Weights of a small transformer language model.
Architecture: LayerNorm before each block, learned positions, no biases in attention or MLP, tied embeddings.
Each number is 500 + 25 x the weight over its row's rms, rounded and kept within 0 to 999. Layers, rows and columns count from 0. Numbers have three digits each. The size before them is the row's rms in percent of the matrix's.

# layer 4 MLP down (transposed), 6144x768, rms 0.0336, rows 4212-4253, columns 320-351
099:482487518485508509534529507524534504495521501483501536533489473505478498526498489483502514509468
095:524486493465460488517483470478430496481465514544494513485552489531479523478466505467497515461486
111:524471501514499515445482489528509470519526469535481505499517507518506464484477496469540481493481
097:482461486520460464454502527485529461527493474465522488486465531486513483521476504504454515516510
096:469530475507484488502524514488519485478493532517506503520461508530505472511476537512483508511491
098:518494523488459534520490459485510478497470513513511507540531502518473506561470480505500499520503
103:497479473443518497513503509496557527490493507508472519509486492539501506497491494483512523476481
096:517469482484453553472476504492536475462453440510497507503491521507478499506543501496497499522521
096:455497455499517514504496473536484479525502505508540498528512511500510496471512459516531491514484
097:474493503508511459480486532488483510570463488518498480507512466504509492504511490456540449494476
099:492499487499511508519501494519501526524522499545490536487456554472516460494496450459484502492509
097:488454472493488544555490537489511484507481492456461498549533526495489538504456494472471514466517
102:506533495495508490523501521502454541453441474550513512483496507487550509507454491519497535525482
100:480498480504492475435520484474481483496484477518473443490543519510504497493523506529496492500505
096:495502502484530442470494564522480475508473450497499550467482473482443498496476503487508506525505
099:464483538553488520485490449532540514486496498501512443496511465510480498522500520485490508495533
095:492464454473498486473480492448515505469496528546524494539466559516530500507502489501477484495511
097:508503518500486516534484499484528477516471454489519553487514474497514482459502516480506449509483
094:519505488527492524510552471510505488501490471476479519523506485488498495461480486454545471490501
099:518526501490525475537458509474517497494470512427506503519491516509485495517468505529505496517493
094:481487520512497469508501522501520512549522495580502464476499496505518508528536502520455472500550
101:465535527482496532523504509510504528477510557488471456463491470517471480473534497472546495515499
108:461528487539519497552541517513530517488507504464469519487493502488495482503492520502477510543482
095:497505554495486533495505512516491484524509509502505534542509540477517482502491482525506532479478
099:462518495483509512485484514507557523470504484506519505511454494508435477468473476508480498485571
115:516514527503517505499512528488482480553531509522489533531477498482497447499492472524485513542528
118:529488492511495505509498489464455478494474521501526487502480509526519498537436494507493481475513
104:484477475478487449520514518502502492512490534534532563507500502487488495476525535504513465516507
092:470472498505495529527499488487510523463444482450512500493525512496504513470533522524486507468454
096:473463481510490472526505529449483564518459476478515526488513495560474494498528549487507478494481
103:494554527525482495514466480534465493474506481485518532490499495495495529484509544470526490555515
098:492450491490490523505484453508498512523524526523499510520507522480478497553508496483461509505551
105:491491506511518507494497527492553486502556498493510498522486507481447547508462524476491457533489
101:495514512484460507463518467476519486520521522516506509479497521485474488494503567488523479512520
098:518510470492497534506471512483485503487520476488489472475511491477497514518486481504524470468441
117:529498512489504471462480499538454437497517526495480543507516478529482498475488523479492452465495
102:527497508527499493465494574512509467531445480482503522502509548466473514484500533519488487494519
098:505556487499475510473485499520500501531505506552530467502507475551493477506514483503535501501470
109:585483482498499527455480484514484522528488507500500514476491510497501493464466494517502505487472
097:504494499502494507469462474513470515498471460498512521481478513450489505553446501527490498497486
104:483554500488453501481472496519456490477485488490534474498467483499517498514476506517522483493526
109:514486509500469517468481519520547454529499508516507541531465498518471484513511455436479481494524
# layer 4 MLP up, 6144x768, rms 0.0854, rows 4213-4253, columns 320-351
095:452492507523482475485508465476520504497491442535504509526553452502460508553470489521489530502551
106:457486496528509520472501482488492499533551467500518534500498478486476525511504542536490481516534
096:513480490518455526440539474486508459491520535481502541507461478514486538492486481530471512508501
096:501514507558472504509419475536488503484479504472498514480489545465498486473433478519460519480487
098:476509510509480503521501457511537559499521496507500505512527503502510485486527521482485490509490
098:493491462506498520496501524474522532468477519526443487523509496498489508506488471494515444441471
094:502494466516517527508494514469531483534526508513516485459501497531463509469527490523502457500447
100:538470458478512451514505519508514539512478509504499546476495501471532490514516471489479425467494
099:463533558518515501497511481504498501528477542557509536529480486493510492482492524467506523514512
101:471508563503533484498498494503534525508499547502503470486504484481496526481479522492513466470506
099:511483514513515511530487523515551500484448476523532470504479512466483506462471457490485503517519
101:502459524473462531490498482504475509515498522518516492489546482519539528479496557509474508554513
102:505474503490489514544523498523517473479488473484504491499487497485516514495511484454515459537499
099:508491486521498496453471494510441543519539509531530508469548499459568521500499523521483543501458
098:523487458525515477512511471487444440473561526507474521506486493523535501494505485504504540503500
097:491524505468470517468499494526481496515493492529503487504519528468523515493504509487482541490504
096:498515496517513502550475520491513450505514533478485524513474501525479530505499463534534481495496
100:516512513500486467524483528501461519462470483502483454505498511501506496499473511494494514447497
102:514485503490519485494483508482527506491494492493516500460454510518525486463495481475492510459531
100:483496491484538518498528531492487486520519495483478532463462530496471482531514521482506504495524
099:494520491486471499481510465505564473489466446519528554509494532491503492455530520492501492508517
107:516509485440506498507472496522498532459506457495462516481476489495482509532502506488523536476482
093:529493425534486473488494508513498487521448488492520475500472464517511514484493475483485523491532
100:505533538471502514481529504534516491508499514496486464477517493470508508513519464528489440525532
108:485483511509484500476506520491501489475544512518471498537518589500501480489489506498520485481511
113:524508491529517499510513501511550519477533506500473498483538503491561461506477494528464505493483
101:502482536494517486510526494479473499557488505462513497510504503519491503479521495509518501491477
097:494494469479464495530519530478502484475497493493508492495550483492486496514441475547485492481493
098:491497533541474538464525479461490530522496481470498500501473508482505515520519487478463539507471
100:493484481445546500494480467501466510592484514487484483564488488490510443484474483476522508441514
099:534482479495519458538461507515497469486553506471481520498522492490506500493536497505481499526474
102:534496502489517462445501464508502439523503494515452466504510476485499502511487491478485468453512
098:434506457500487481520507471514511547544488479462517513498484447518492503479471519481497467533525
102:532503468515524494464551463496475484540519505500510524466453486483478487476481504495461537505465
114:514521497509487481509513479563486520482542517562509498504555504506506481489506486519522489478502
097:483499508477500478551461501493519528500497508507443493497463483493506507512490506554518497485512
096:491528505495557517495506431491500491443510463516541518483530518495531453529517522519490502514474
104:478475446531502541498470506529520551565514493525481485455499507507507515457510504514521508528508
098:497531494523527521513562499495520497495501481551525483498517505506488456540534476505475518521529
103:508493506496496525523477523488488471527468478530485505521502477531508475508494477496566469540539
108:506502540488525453506491475510489506519494513523480507530468502485469508496530480485468522496545